{
  "norm": "rmsnorm",
  "norm_eps": 1e-05,
  "init": "uniform",
  "schedule": "wsd",
  "max_seq_len": 384,
  "max_steps": 3922
}
Each number is 500 + 40 x the weight over its row's rms, rounded and kept within 0 to 999. Layers, rows and columns count from 0. Numbers have three digits each. The size before them is the row's rms in percent of the matrix's.

# up: layer 6 MLP up, 704x256, rms 0.189, rows 357-391, columns 0-127
# down: layer 6 MLP down (transposed), 704x256, rms 0.111, rows 357-391, columns 0-127
# gate: layer 6 MLP gate, 704x256, rms 0.183, rows 358-392, columns 0-127
up357 091:511489570500405465482498491437484521525505514458512559423489508510439505517442522420442578486560454461504498482480453465557455560491480456594487607493445425494418564562496513494572499493507535473454527536513482476428505522491520572488483422573497505496503446520498533457464453553523485517509523482476504506547502446559548506545476509522553513580513551474456415489542526434522484587428
down357 091:521472505474448458561490503557510477568470419468470511483512566531558527463522479497561485497504548498506599475532519444542519487559517448452515548469509548512551448513579490489522517508488531492515503459529451481554509462478505433558484573468566520471493525562479493509463538428500556504512549521470524490495401544489475448484445477542478557449520524483558499494481482488489428530413
gate358 101:504481445440534559467527531504463515486551529460603490483452437524554532509539415508563466460453478437420489598512461516530444462441503498557404482496546461531469466470514510514470464546486431547499459505420477472478527482536535508457502532490508456451526488556436441447538489475505463554505496495529444571463446471499444469490484498561454437530544471456565568466500484468501507507477
up358 107:501486408486587501562452489436419506537499537515503533518499522526531482473431465519504478508428475520526439520466414597458475402476447521471380497457457463575442435498479479520463468518484419488490406408509502528451478503534532596477498462490532497522498460525421481488502562504538581494553529431514433454514466484561493470454452472427556491496505458507463508554485512480492443528481
down358 105:451609504471515527521552466489595489498562520642513489516474479487505479502526515497537459565489487551507478521461514525462519471536488519530489519508449542490471469486514474535535425494440548468473466506474517448515517549501463547540495475466571460527510522538478483518474503561495505518507488545490442527533494480481512530542452434482480457524561419425418504475506520589496498476517
gate359 108:534533609504490575494572473543534480462461461460509475526464488538525502564464492477519511463549401458504423463501511485473463475533430486499468513441456551441474481453459507533511544495499534484512520474461527499515460459446507474500566486527472498485539446523465474564602537492528518493484476503481445520404517442552535509460510530527525492499527548539473485517483489514495514481563
up359 110:529545501517452545564486497520499513570577494519461556499403479493573467517495453492513528529555470515515571532484408461553558517510497483522524499567586417519538504480502475488515467424549470508540471500499521569522583496473526492547483484490515465476442521513555485459509538517491463495491502443513522524466533486473493532511561536514546448421515462495506475460536524490506505493526
down359 107:479482513498532481513498544436428521527463514414510527484437506550475530507471459512528489550539454512465455473493539426488499476514434532444518502572560434509564559516509484474515425486493576457471523503521537534499566467422449556413526607486519519518506474469525464504508494433444528475421538516534495568461473469473451429483564451565423482480469554454502531535540490518538504426546
gate360 096:458421447471478502504567487525501522548436486537512451522544518454480527551528482508529550534441566528464536540509449506488497526530480466480504559523434454503508492539544509568504524512537578457549500497533507497509450565488487444528553480511570446538490526446489451521397535536520495489538567557484552509446533516529535531442536531514511508447575433502573450496490478489490497557532
up360 100:471558520514515564431498568496587516508534501500483507458497415510480500442417491525528534527497545491581542415555546493454529492435500577500565542454473494475482485495511461523471495499488520492465461519546482445487428461478475518411515503487429566523493522528567460572515514515527474521429494466500534471588452521569415545502534386558552502567471533487496523507527436499531500506517
down360 100:471657516519554456496467506464471541436554516507520516545476491460508450518514452480488516520514507479533481517540443469474471470528468472424506506452585506454543456388558436509425480428568500526538477510500475512451457485547500484493512519496482527582563488599513504422504473466499507516432541460485417480556517518474501454501478480500523527512504545540474586532468436471519537465464
gate361 092:572534480466480410529494517505485486505567457458530445488512537498464469478537469486566551599472546513467519460480530516516485559544506497462498461517513484490457523461512489491464554480545489475527534505540522525496566503487515541599473395469455435478487504516430492536557479499462473486543548504511522440553433436578475471463512466513383439456492421513467455435442518510462537504485
up361 090:475505523551457483482461467570458453593475518528437457442480467500527496446473501483497473511460629561493563508563537556555492536534496441543539472502514573481542541534465482549519559473496576487430525501503551513495510549523489492490421467533499521567482408563556453528555468445484476476481492523551552549556468550508538529524484572534540488519526525436486492499488497519475503458464
down361 090:467514522488491475516552516468475497461544537544481630430552476500502476552524471546472581509545472448500569505456531516477452570418520538453514473449572470510561542504432547463540471515434497507424536538544455515449548430515513506462460612535494516512506407599535459519513539596523563542489500462486497573427518524471556482564549538556515523501442506481490507465520479543462528539522
gate362 099:522489446522555518531528525547576475496557509462605443489469526545484546555529500512555540515484528564530490505542444430513474433536536504515487480462507491483469470419483500505496450435477546535485511517571520519530475467458490478543413496511527525530501547455552530463457436519518458498469495506459503515405493390452490481491542548466464618476486517488440438489531506533444523490457
up362 102:502545543521454425509448585521568488445586478495516534526512471499512550538462452454517513521570486489479563443552462498466507437520454488430505483519531519582469518507534478509540473455581530456540530529494502458514439542474456477534471526484480471537444515535452437538453467499455509532524497481482651559440478523483502462470528466402437528455546536500451504474458553471502479562490
down362 106:489504502469494481548566559547490537528473422501465468509503486453554522486488524465494543555505453566491566477501500576530507444441515560474496527551601498597483492487443578482451516565501441536493480547523457532523504535479527440467575540519443486522417485501492480473450458418494539481528494478542472527551524545576499527460572497578557471517525393550475518418495428519485488509477
gate363 104:512520513456560522507445500474547630527550518460492515548512501438513532552521474468456539468519494516422425520506514414567532500487508467494425556484520491456515488487505502536478516555546549555516542557470498501520459524436466511546467531523547461506469473440466421459545490532549509495494518460466521521517460482482467473480393567531508547479491540493478497481502474462517509548448
up363 100:504459510584493511454525505520477370410454474542557374450481456532472501495477529537475475506483486505516552494487491533409492482470463567435525466484533497513508569521541484525523548469422499502546488456500559516534451461547474560493521478476505490515467525549544603531526514464431439531537515490489500512495551467515508514501561461488485490472525421524556399589537522519476491506530
down363 089:462491424509540509445459479499509570607510441478494514501513485539498475545514517482483516555504515500537497498532477472526522513535438449456469513521424510559508588455501545543477466519442547471548519513504530564537522484502488446524546517496557457443516517503549480491540463445524577468552499459445528507464528465470475497499489502486432498506504486561559507512574569548476490518546
gate364 089:501538492449472479538523574541519519465547472457483492446508526450453472567503445548483479481492495544534494511492491538444554466469524532481511533558503574584447501500491508467534522560502524500485494439533528600544481558546557522476454481483513533472476415554518464475476463521519471554452494551457559509560532495482584539460580549484506474478498579481542465488533549521550431458397
up364 091:560486483501497460550505534471437424599503507504468493547512506473488540528500420566494495437455529513439513528584555424424527505530538562495517527560515478490450509498546482507421422485481515479440486611499556564558489522489538467448480463467497520444467497491596522491506536473496480462408488411489494419402524573542524434502505544462516509540490522547521512562448437460534503468402
down364 092:492514441487527517506502480503511554519538532530541508470502489499540537462544412449447463530517504485525526479509507522497463562494546562501558527569534496531491524499396561515489510504548587603505501445413543556501520540466517532487519495452481472474453490473493518461516449537458374503588432499499420556487575513526522438485500502552493536510480545541489467499486528531493522556561
gate365 101:565487494459522540515553487508450460545490449599497544456451516422565509540515483531615549514596567603523471487480459503530514495501467461478508523499496527508489492467479544552503501475422532529534485535628512476519565486416447488447460520543492486557534490509444546510534507545507429519483471518463523509517460533474513432487462473493496474522509475509406460506547543507474484486472
up365 096:489519496527501515511502604548496517511448472523483478473523468518451482467545485543566524516477463507456533524521462598533620483495547428455549493538557563556440516502523501467545499563464549478509513495418568534572452491452490489444518537552520473463565439554477537557572542535524522437476501453492444513500510520437456495481448520547479496562555497512489475469561501475472471488486
down365 099:539551494565519430551456512551436515557458481479480473523481593439502556492528486457532436485485495495545529510451469457565503516498560503555521490586539543550467499503520552455570561469491490567540502456458572516485451495521482597455521460532554472459511426480476533554469499452507531549478579465464465478487553515500509458524493549542438568507484473430499533495477504535491556551472
gate366 083:447564568586493487517505463545511546471567440458475423478544463425570517530495467460471511450511480444467539479474468491503515514431477565564516585469455506488409526545455513516512474451488454551486473508484517518494526528553505437524551490463483560497437519437467549516461451446442512504514523475495466481506430526535549415446428528498475548473535489509507480565480548520526489441506
up366 090:517514551526484452499479503452557482518530578533421510473497463407502579526495529461428488531515529535452472478460530533537520443516436503442546450501483495476511547459488505548473503457459570502455511514579547507466563427514488503455528431517520499551458438505485461503497545462488468546455493486491476516507497513562427529473510477579470530478499522484535486431598456530451535505529
down366 094:463471475523490513531563531524574552483502465490441480493408509440556416563466408477462483488516452481525495510487480464496511535445458562492518479530514528497483475452513464551490449547489501543446526513510513537528505500483447451541546473470452441548516471587456466523503448457507487435513450538458484494500562578535463531452373500507552484559469500518460558512501547433593503510517
gate367 098:562507514523540501464479458493561477551492548542476549496425569456514443473431438496536473498514514433541538541455508532477547510444497437474506486476531452497485520542490518530549535513550523542523513491571562497481445442463551502505532606517504475527510449456533564467487508553567458542556396501530534496476524509509464439451541481545484507555537554460609579480530508531419460471429
up367 099:540468552523491471526520594540502461417509428475496508530528558464509501455544479453463433534476495540487495585470556508505532516498515483493466454554486539493512442459466490492490392406537542431598480529478486442541520533503408526542418449509518586427537582466504504535442515514509561488535563520548501475532580398530489539479530514538490536498501543492471475504498561577531499512486
down367 093:528451463535507509454489475497571462471506520431451400546466534470454466543500455547529465492522483505547506497479566534531500472488510513478487574469544510502503490503533487517530497519452428512467517519536522534511524441496513533516428462495608504480518501411493504502438502457608570470511474487444496583486456456454492433467471424510463418559526534448518490517502488496489492449415
gate368 092:530517568516535491447555543492461553470511499480495491453499506452474471538510558490492534487499534440449461483487522466515464526577511456396533513420523502428411497501546551543617465472540476539536519548530560467562492444463459454510464517498515511482501534527482543501555566471500428532512544447540463546434501495511471594509531537469507465433475486565477433474525518504526502538577
up368 097:480442437505543520477456501525546481540468524533534470497443473508505511430518486527524441549487510515450499539514529515494507489538509503501500514477512487558489504534460509429463549473520484559444542530468480494506504531613537485561506511551546490477572437464537492493489537551497503586466497460426504511501434489420457568458479554491544543475458472610470542460514517521512452464476
down368 105:490434553493514542533428495519543478502513571498476521421561451473528529534451511534527517539555512473532509453530531498480476549498477526491454505495481502489529531464494500486564499485451440480525542545493532478508519520512445553511462497573496533472494420548495422485439527527563409473459502481471512511408498511530472507507488467525472476500498454485431537522476533515464511527544
gate369 098:466490450498477497491491526478441514448493532437562483524497479506533510517465469518531498555473517403420537505481458455529462583484498516488539465520469527471493418483510552521448519518568515458534486566536468572518485496547424534496493476509472427513528560525529562477520512554489528425515508614523498582464497527542527417463551478579472494460555451470516555480503488501500501500511
up369 101:516538582538512498492507509510468510482461565555507533491531493504507433528489492532429405504481434469465471511589492533517544491558511555445483524532512496501488517560527437499484542502472453508525502452507523507540448492509545493552429547506451502448543498474560499513529458545543429500557488463556506481505456507494548528484493595498464536406500468509478548497444572514499455501475
down369 096:484538523473472598501516556471476517496506519578502511509539450480496459505493557458449517532504512515501531505481499514541499472505490490505493490511515499523467500531478529533493487468490478513488537524436586460435441536513526522585537460434617516481539514577533591480466497509486548454474553471486507468492481494516468490515490446461488565515503523535474556502500506497509516489491
gate370 100:476523515547485487501446537500534481517539511396453510425537486544527496509506519521514439541490528508552561506463483505495461535512510499547448492493528449524519535425496517454570523472534455475569554460564473498472573470527440458477549517497567531461478500539495541497522561493554498435486509475511433443572521507518522536508491440552473480482504458531483520510397471506494492472525
up370 111:533453512537477543510481549499508566502489528483591465501609457558568472552495506533499493550473517565518534427438484456493498472543506460425475560489528539421536440452520516562474561461519478469433471502556534540487524457473452451524467475491495517525549518496480477528492495525524466469478536452517527477483493511560544546524628508545514525472492479445517541524477572413495451578462
down370 105:509525504503513444540539495603522534480483513493521509473421483463460471526564520468518506507468544529450528558514495599508506489533599562467444529457466585447439487399468491540456516494560576536545462455426439526534499446493458458500468462493491514506456474489494438517483521485483594563534479478458497490477516515474539498491474459456474421564457490442465486552506500478511495485506
gate371 080:502500494488464505482519528531486546514454499487548448588502457469531543439507512521529494490505515527523545449549471495442516538480583517480465540551497539546580430521471534509483540468500525516496461493525523517560486480501509471505476499504518471512432493556493586523506438483489537490518486411479528609524492532467530470443480512425476569541419442487466517492461519553539496487555
up371 089:510482473461507536458572461480466520499439508429482537520508457431484515497455491559486467556499496523475548519559471420554489483579527538474508528469521511525532449473452566602432508486486491538465562465444564444563475467534598550479425523452493458487554514500490506464538545452528459472512596516515552531484464450488520538484481440452469432469511487472491520531537447512543544447472
down371 079:532542483503522468550569481495456422461506528552507556455515497550482501530500489467519520514437413483552539463486477553526505526485506534568486488438518470508477452574475421540547529554485530450513530529535447458505541496496540507530540488508553546510519487503555555447486514546447463494496437490528461476456489443489529493565523533487497492486484450500500572502437483474486467448524
gate372 097:544490509562436509529499474523514537518450572534476496488489490510516562494532476561536510497555530510469437482466514499537483498494510554576478487502530475522447536468488459472444477499481483525443536463435584515559507579439563494489538507486500495506572512454438535523460396439489426485521469471425459542541485393478536499550567497551464551538537551504457486494568581462470558473443
up372 096:518532545542558518485501489407407511513537484510522475498519561508491476501516504529450538455460484504560539474530456505498472444455414469448515461484509470442551570406474464488463533542502509462470431467528453443477514453436557482443588520499547470458483496551504540463522517490537447571577507502481541557459445456506528579560488510499532501517553442463543488438478477516532504512481
down372 102:511439525490535480442512487483461518494494422532506474448483548521420559504504537533536491514511483474542491549428423486504482485487468526445538527579533529405528480490540460505576523515529541420523497537462501482491491487538561456464527538483477485503597528522500449480517547490559392436505503465446492515556510535520476417454390446470484531496513468502484509522458521513433538488530
gate373 103:474494544478569469484531518567487507567507530479517539478544528471463528475544531450537485475491408468427489522479447483525481538512493435484468470527445484476399467484470537491485488458530509453511413458489422440550530534499566451545455516550456505477486447452541504474453543551516486520495438528512469480521465486506453538509512454533522443411493399487455520507462515560500547500520
up373 103:414442460491528530492432522490512497532411463476500516489501390524557500461444428543497487548515533544528517526522493500504497516513508451532496553487566553450464553497464533491501494494493475476493470489521533492521454533462503463463516507582531463503501488539449540481565476435511469519483506522504523511561482450419511531513463511502504441553453550524527521497552422515456490461449
down373 093:538466515505463463522505451559436545480500537443475412505414519508494566594490503536483436561573511514504471543473554500539501515466509502472527442456523531419524554438538458536602521506445438498505506508476522495498560465489493519504511474492432431493506481527447528505569544462480553531418484474512497457513437453483493446525586483510466412572492536522435468534495475486499484503504
gate374 100:525514505521497493529535518553485460446493469542503467462496532472491459529510508487538498543528476485449535486505525479512510468425460449555472463506510444465484437469479525497508479511445459554404503478413459446487433526521532545558508503457485467499449474493549466500565535541477532451581547556475527466472489490532524477408532478479481509517467387547474476502504483481498532484479
up374 093:543514599504557570514527550527612475487457478506510493519489482532517441493530497514521474508496561507517436466501485496497514490483493568420516444514531497506559479422516493558523506528507470503507459469542534534529493480533520459494466507463519573500523503582585459428492401521493473427490509522515586525485501490471468557528455555496493547468462453510476494554546503576550481473489
down374 095:483479556493529581485503439526515482506469526484594462510527526558384489504561510560496567512555458491528521493505486505504498410479424479619468510548480450527492481451531516517541494510539522520511503552516474458518500511603409468617522512487544562483545478544482425495510493435537441529515558473445541494544484529466549529505447445475491465556495505504536475486544450475433482512483
gate375 107:500577514505526491522560531503438548423549537577477489547502494530465530519486506479530542569522476574483483556473500518506515485486521551518505489503527500450516477483441513502508518449466497511529537529535525499480475532424479499535461515505548462489560480475535537505486528475480443513435407535458614563488523534417517497508461463556448438501560526487486472555511537525522532522470
up375 105:477506498501553513497472481467536475551464527412494527478513480563509481506489550502429477496516461460495496578524544506491502481542478564478512518495482492472434531490549501477441515491482527500482522487527504474527524434519560480503510542505463484443488521500517477493507498541535543520578461452436500489468539468483509471512447435473525522463499514546529507427499506408495466535532
down375 093:408562513483459471483469496533493490492471516490516522508541508493539491478488477493438497560512555431442489516542477457500524499490501507414524501470504431484400498495490458495441534554557549492480561484517430470545547516441529470482495468512485554471457471477455435523495531465498537549506503547459512433566503492504461513521514482499491531456476515508533478533528524432431483560511
gate376 098:422543395498535537460536566438482515455489475451494528527547432476488522507522466590568511442473529530521466472531562487488516567454474447501474533517502533520542418490355538473456567518471542552487581495465433486546465505466562491454503520533498476449482539444493429492520448519496549520513485513528547528417508549478515447506511569479507491569487502541466485495544462504536557513445
up376 095:495484530499492423444532542475472569506470523540493452488578479465521518549536514486423423483500506451479551533445544447468462558465481519485458509469494480562500519531518525504481475490462526573524521564472468462535456481502494463530474481521479425493562509492469458510500447452487476524516480518555505444426510541476486526523522473502560483485479465514508477471542525488569511496532
down376 091:511445524497552516575552504530473436481519511446479469503621494471555554473539560527540467460526519582516513477562567497520478543524525448524520528502518479462551459490493493495540454521491532483506538452465433509523538501507519458466416531564533497464443488511490476472486504581531513534493568571487502519490464561506508535477519478485501507499465494497500544522512448503494497485516
gate377 107:544530432516546511519439447446433423511520563508466498444449538529484509488550512579548474568445512474459536555553541442474526514495454499496429476524485591492561527432561463509500532466469522515496522489457464495467453436486430482490501553458484497450495466496487500500564507520520466493530482530544589494478497425490566525518558519514460510497485562558477469509483544476544543533513
up377 107:507504471518479537534426513462496450582473483532489473464478466475470486532551518440565552469501489511531484601537547528545503464527519539468464495563464479439478515558505539472581539517538462542401538494515484519538611469541533522562540534545509486467523532453529525510474465508503465512505454516485497464540493503507479467521492496467471474547536479533523439499483486485534459457536
down377 108:540489500492534514585485579496505499527527523521480509464510492530422513509515506458574420515541509546521502378489490504558506460582444541463494515500583556490497455558528535465485463514482435531496476478555469478557557550467493455442496492495531465560457466461555484448469498508579484462512540536573527502505507482527537576512479521422501516551523410459493502448478521521471519437489
gate378 102:483513385514568616476475485452446572550539496538585505445480479517497466437513508546513556418490523397518490544531496486498531491534433498492543495559401477452504511509478497474553482502557525483536558442447448540484517532472532446474517531550502476525500410495502474532487464530482490486517495546489552488487538552573492527516471556530528527506516495527529531567555419460436479482503
up378 105:466512564505425487518546540474436445479473505499443425493448520501541548504501548464473525575484535521445466472510533463470452533475402508429511558523564552454517518522521461460474501474496457502404448531512573511525518433504482483405448478563503402525545464561463473511562497469536513555442497539494480419529506506477472481502524432504501568461559494580535488571489553500496506571529
down378 101:454519502460452476508487486460525540503471478447450423475451548500538503502496444475520469490500488505497493463503479537554515508469485541508448518451486495458459515484542476560533511488468489514503526483477534557546533511538519520527497488448477474441541490505531456530481582444505529433520530527504443483501498444460572519543509447457409455532539463528466489587432501454513465522461
gate379 107:454515516573529504462515530457524545531444479463484516442470592455564528543561527555549485435482508508534477474480580528510584496462521535487460559501484530488456496452515498549513484513477600497475484449470494566480464522448517408465480451516516532510477473507478537526461489508463520517496493479481468477481521501512550532547529565485439529523539494474455628493526541515468517550491
up379 106:497534585465594475538500519563491470487544503528535551486536504508521479452474501558515547528453481567503494517524530508547460500556545410526401517508523498486514559523473536431496518395551471570438563525494446514489486507468534553449539532472424518541521540493521462508478480444533467534475462442451473504433533470511489555547488524503550447459526496482531528456474525540469555486569
down379 108:539547545524505479435503470483435514501506513502523523437460495516491552483559478485521465459467533488464461583548445478513499554539471442522466498455545531465529520483497533473459475430493460446507456486543460515481530478511521513503509512514502500491505507489550490458481487514508535532512472506454459567508570510524488514438517457509434521482545539440504525514423476565512499514547
gate380 100:528422448518485469569508506477482559555526530528581548433505486500458576452573530473446444426432437510463504465489537468517531437506491493482539483455439499517483480520467481459437538521503545472519532505476543528479530413472426566491514388514453476613483547557553476509467473499469494526503473489455393547506541472495438499510504432487476497477462511562511484483528553492528487567447
up380 102:517509515488490457609538560445479507488475489485543518446514516423458499474436577437470473485564539458461545525555539560522515512456548468480447595557518436544429478498523437469560478558490499497510521454438512499482530489518465548533506541520508558565512518462497485552513493466544479529459523523507444449456472486542493504467539530485617541487502553506453489492456501510473529548613
down380 103:491455502545471480547480544438410514533556518478451489525535485508446443447522574421480512483462491482475528484528491523546459531480504537470453506473554439565542405465526475388549519561521493515474518413531497585437486498472479501520469479536535494462466446454443532552435483525500492552509531538512620505500488455526528431539477483457555411513417505514521486383467544484435501467495
gate381 103:477484537530547555442532531528539464454480503514461434482485516488489548445460588567508523508461465523449504496512526517573532469480507461537474500486515503482551554519426557499505446546507514492572504541485446521527414467550450501499515433582555527454438491501493526584491531525521524575489501511500509469455505488480481502493460453507471527439516458482524542523522466502492589465509
up381 098:533422513567491536449599504545531453487543529519473569491490578482470522463524540472489453511427557404496477479458552523566497495482462417521517430468499474541470535513428524458490494497479474501531519569447463541520522498491534455598538465535469474509471452466504522459447483495532495541487447515567428447463545415473480519507546465530433488498544462489484504493563470509526524585485
down381 097:493469474451530532462535494496534484540432444477557501534497449516508455566574562481513476546469549439512437468444437526462464529540474487502495466519414518427468516495467495503504476466485575510509416580426557489435530520541499496519517545483527485532512492475493548484468445507484481502522535524501470471507505546481499479487522516529511514453527446494467539476514405571539539533469
gate382 104:563526439478555567488575509483532423476506425488565455491437530547544522439513488553556492511508467503515601453502447447519488469520493476484514526464497530526499499497465470540479504464510500486427510518423547519458438460503475521494498530500607458439506508535540476464460497544504487523471508492595491543495515486526554488469497490517455474516458534562471526562502536485449513551470
up382 101:494509493480501497492494534522536510468565409482479480499538422549491563580468482461514482384433504516500527558468466432466491531532494507524529547456568472457515478489448519527522502526464583524484574500522492418468582538538571576494505531504485407514465521555531520496497492511557534556573554537398453439498498531471437483432462528508566550533486543575557511502543494555527496470440
down382 096:555433499466476490487553427451494479542565447428578487515514631579530485468482550519474445458480534487521497419497506538528489440459538534535516535484488509510564550502489517442509505610460464530565505445492496452541549505460477515466563500475444534498497499460464550502519577509520583477461496511514461469523485499521502452509526444514553511467522426482477489460523537512485462465490
gate383 070:466441525482488535569489480527511504509514434531591508504472456527527481524530467497506424512519491479573479460472484548439480507461482557548571499562496560479545399558508434491562465420518480455558504497531542467500578481480525548461481511537429577487495472459536563524545565542467533550480543517467530485486545513503517497419508576458567500508497469442527448519481423497468469518498
up383 071:462475535465525537503521543507529459514533536431440448540588418475497528507491482511466485543498455478482487485528484501433470441490450546519587538453519448435489554415526459445563524497481480485468422484535519478521471527513532485470549491446459485509488554492487510448488526525527467485428518489483532449530445584464480438492573477504477480559512484509452549395451480494549542531420
down383 074:546569484528512476453515492493524571560503524484512500465485542468467513462472480538555571522521465533462504513524510493557511529482542482433414522450498465558433541531510578499467538602499490575501480476469525538452508449510478517543501423517531523518579468490506504505494437479500456440522476490529489513517498480520454532570486488518490562507555469555507516539555567507471511496501
gate384 104:533494505450470506471556482559462406540528541473483566472521556531490515513567446492535473499501530463553477477522550462522483416518501509501525509500457544445543553466491552485414497555505494516467522465566471457516562529440516492491538486485491522503479493515514429451510558434521480416586505447431582615478481433506457526518500524501480466517582520488489528474529484490527525470570
up384 099:441481520497460539535514534483480557466545498552469515526505549443489548501504454477482483446519505424567482522462526468450496502448418464539469519458508516401507455478500535498559469509510532553510413488457515458505493489507503510545484498499525473591490475577485467516487518499478474572583486476472527546522547554482516421544470475547483546577438502478503529497424480473542590481549
down384 103:516431541391448523496501508442514542430477489509518521507473488446503449516553457451420489519448469529537520542524516431473488513525448453475466421492468539473452474504526525530517549485572514529568543497426529481495511566550496484515481416468493466443547450536452525488540421525527491504523550513473522454403404516484441484475477508443473475468478494515554543485457528463483498493484
gate385 096:543478477540585451504505514491468530523585502459460518486409459499566437446494433511464527492454531487475587535478469542469468416529507510488474494474527495467410483522555473478476489522505469534479444506568614475503482501485526494453473541515424523516471524430524526485535436511529470517556441526564542452448515479485513561524488437535528471492442495488517522492531483457446451526468
up385 098:464562528539517497551541515445558510542516502454446474446505504479523548534491470491472566462444544514517458526481445430538540521492500464515539531503493490567564525432549469573485479504527497436508502466501491493466450614481446520486630524560519503495533460543520493479500533524470501523533513500551560411490536530486469482486514580510491509508478543553587492556499439508466487432498
down385 100:495500510536526498461509639474487519438418502524533565449462461464545505519501588476527511574473555532444525489561429463421456513494430448545461544522459532524498485518525488474471522487453506463479510506527383506554478515495491491466517563503538530481473476525528491436460479513530540508477517449472526408502545504497531454488500500473578537566467449464528482535513509505445444418474
gate386 102:450496513494509439474509479498508477480597459479496527465466512507443475534482492577526495472476515532501461499478417435470531499527485509557534477479466528464450507489437529493429473562501473554561520534533483503441507486448494528450505477448541500503450481454502439445452548507512492493529520478369576560412471543578427539509409398532497489529480471497541398510445482512501435485461
up386 102:489518477521533439571523475536467527391485566549493481515477532511467486542536575517528519537491450450521452443495439457476513473490568503502535404444499476562582497579470520479529500520488548478508549568465500464509408528466497515517495485449474458525493541492442541537522506517483540487547414569472419535433467545571491518537462521424543527520480481490511459511511509513455520522482
down386 107:444550454542514503515576499602463500455512481525542480492494515490510570575531465476496458480520532514515504445528516484489424477450564558482485454520486444536528543522476536481566557522537526525451525516469507447499403503512487532477511413499478519528550536416452465530577532563500458540451477524473480521546539474529472459465475526463441516518509402486537435564449537507525511413456
gate387 091:477440498522447501486500514464461464588540554535536509375526475479458533477513543541464504554460474431515517453536429515489478535454585489526506425447515464555451404499498514461458577522428544445540527488505440493541453466519444480532562527492566471473533564496464476502452446536486506544421502480557535483594523524522490492508447443575401501427585481498479455541519510504526461495449
up387 097:441463436523453475466460482533549490457558473487538432488512469504518486518485466441499461554429485443534484568582446491480563532501506489491510485487477463442503412455552451498470529589448514488486542600468504523489499464506503465494475488482504462465454481469505450538510524542516476504523447533513558523502535597501504556465479390478450483481471479439457470628545528607511499497572
down387 099:497432411494510495464435447452622535453514508482546473506575505444438492471568499490477510512458513501566494519531463510489510488539548482480563549517489502526574485521425469556528490555500598544464503516524451547472554526488461510451491592450457499441424531505530453448493530491480477483492505507518531540440514532470484563465466491489478525568552455477568539499474505453493474472508
gate388 101:514510503503548485479492498522496449511524412528452540472461438476525541523550439520498470521500495450555467551457522553498558484462462550470445536524534509489437502469503532540505454496504472480531478572469456525471436539476559509486517556475467546517529548433497475539513517380484506500504544440558489476491426474514519414506469416582536532480532523508577468483426473488613506459472
up388 100:500521488492559520492545538503443481536475464502481476529462435506445451550505558485508522543496536528493527558566513492470533449502517533395486533473494451516409540489489507519527513474504575464451515538402414473498524493459567425539433512539484469570532590462465480497506508428543531502553452520502557473495511467555500569436457508479518436486527508494493495479485495489542465457447
down388 102:516576521529551518417464533503538479475441575484517387520505489575544516517505506485533481527503596494543505467506478531510535529474510550501548510582503475475481548518485517497453518539496572570489491577464439497498542484563436528444457485436512488545470520545504589479532520456480529469471514547502513509410523522440445556483517408539439473553511456558506486498488464494484456566551
gate389 097:509516507475480504440477497540580524511496489510516466505415520463454502568491511575448533544444448425533445572617485419455501476453534482481523542471509442462530487509498497458484551440531522533531537546483508492445410472500509580509440514564489535584529395498528489454563528534561456466557524544499558487505566496489456500588571514536519498463498499473495525431519420427538542497486
up389 096:555485540509445499503432482524563530571496463551543453498470515451397543508569457473500425521519518451516485494559505510521511486448470555450471526514525490482511481494475545536477515457479487583460447431448536439470536480554487504500482515564533482490502476477536505478485499488480540435511471376513549519460492471590456512521470476467507525473494537451518559445555486523514554467503
down389 094:475537560435551582506493602506543485494481497575485448519437462468489483581543441501525463532482471434541456486451467454455456479424518547538508490527478546542563454500517529525499550460518515509435461520516493437496489490537509508447442472462501507527476505524553526457543525499437535531479512445502448505466520531562499473505512478566516480476498465553487471450593503518521535449508
gate390 101:516437414486512472617540458515494500472440551601516519514451430432539495478522418498449499515502555533532560571470465519546512503470496462472537491474518489494488491467474492566443485563501503483415486469499471527536548543475457517535509549508456464531451530561477453516483548494532505475454434479542507466468533495503497559573503486543487470493494568418583459513499538477460583494499
up390 102:496464524526484519498473491485431561454516500493481544535530517481445515490481450426493514463445470606392508502538443517469489473445529470491482515463504555457533534510503502494493497503500521550511521482470482500485497542509477415570468517455575580478556435481530450492485562539467471452400503533481542566431563463467488520461491511461528527570481603500489512474450425528451430550470
down390 102:611427540480471482482477503464564574442480507499428525467485522459520521501479516468567574542474523455497551437489534456484497501436454520461496530531498468477494525482491420539465492494475492484519540487484459502465485510493549517510534475534457498508445527565505522526480509475514531482533449498564543546489502531451490481510579526459531507504535466448498457506449465447505506436539
gate391 098:504585531518497553541491452551523489528512527479524487528491500451498496493518485582472477463524544551455442531501463506572494521413463513465477468439527569432523506497591443530464406461503511431470532477537516475496471422538522524437488478466455475508530525497547492557538456491472449501500591509507483485511500446547462465507429527491540533452492494520508535467486467505494507475540
up391 098:513471531536501447455544594463557512553461482539493516474502470521498521523456475448456541496455479493511519412436456445527487471562412465495445484516457514463541521475552560484479547475481488587510464483385494461463491507453513479519467470576496538445499471510450515493502598493490557561473502472430456450487521431453489447506633547505485580497534450544513539484487424480529475506453
down391 091:538451473507502495478474475524504516491515463551485520491457512502492473484447572452492520432542515423444551535500498545473500522484572514474534493518485504553467490493428604537528562457455484455490509469515461469514500461476474479525471526553521508488542479435406384506495497527495550508516475500548510448504479535548516470508535501523425505507458482494464504529519400573515489479489
gate392 103:463438549432588539418460482517410488526557417513608512498509539504496521463535491472528463496464408542488468492515471526527501507525535516456481568483451446501557525455498466501544495509536535463414565549511482515481506502509497552555485513414488537508544487529539448460452530525487485520504409541419556495486496403515418533480429489473471510491486473443514560525490547452442511555496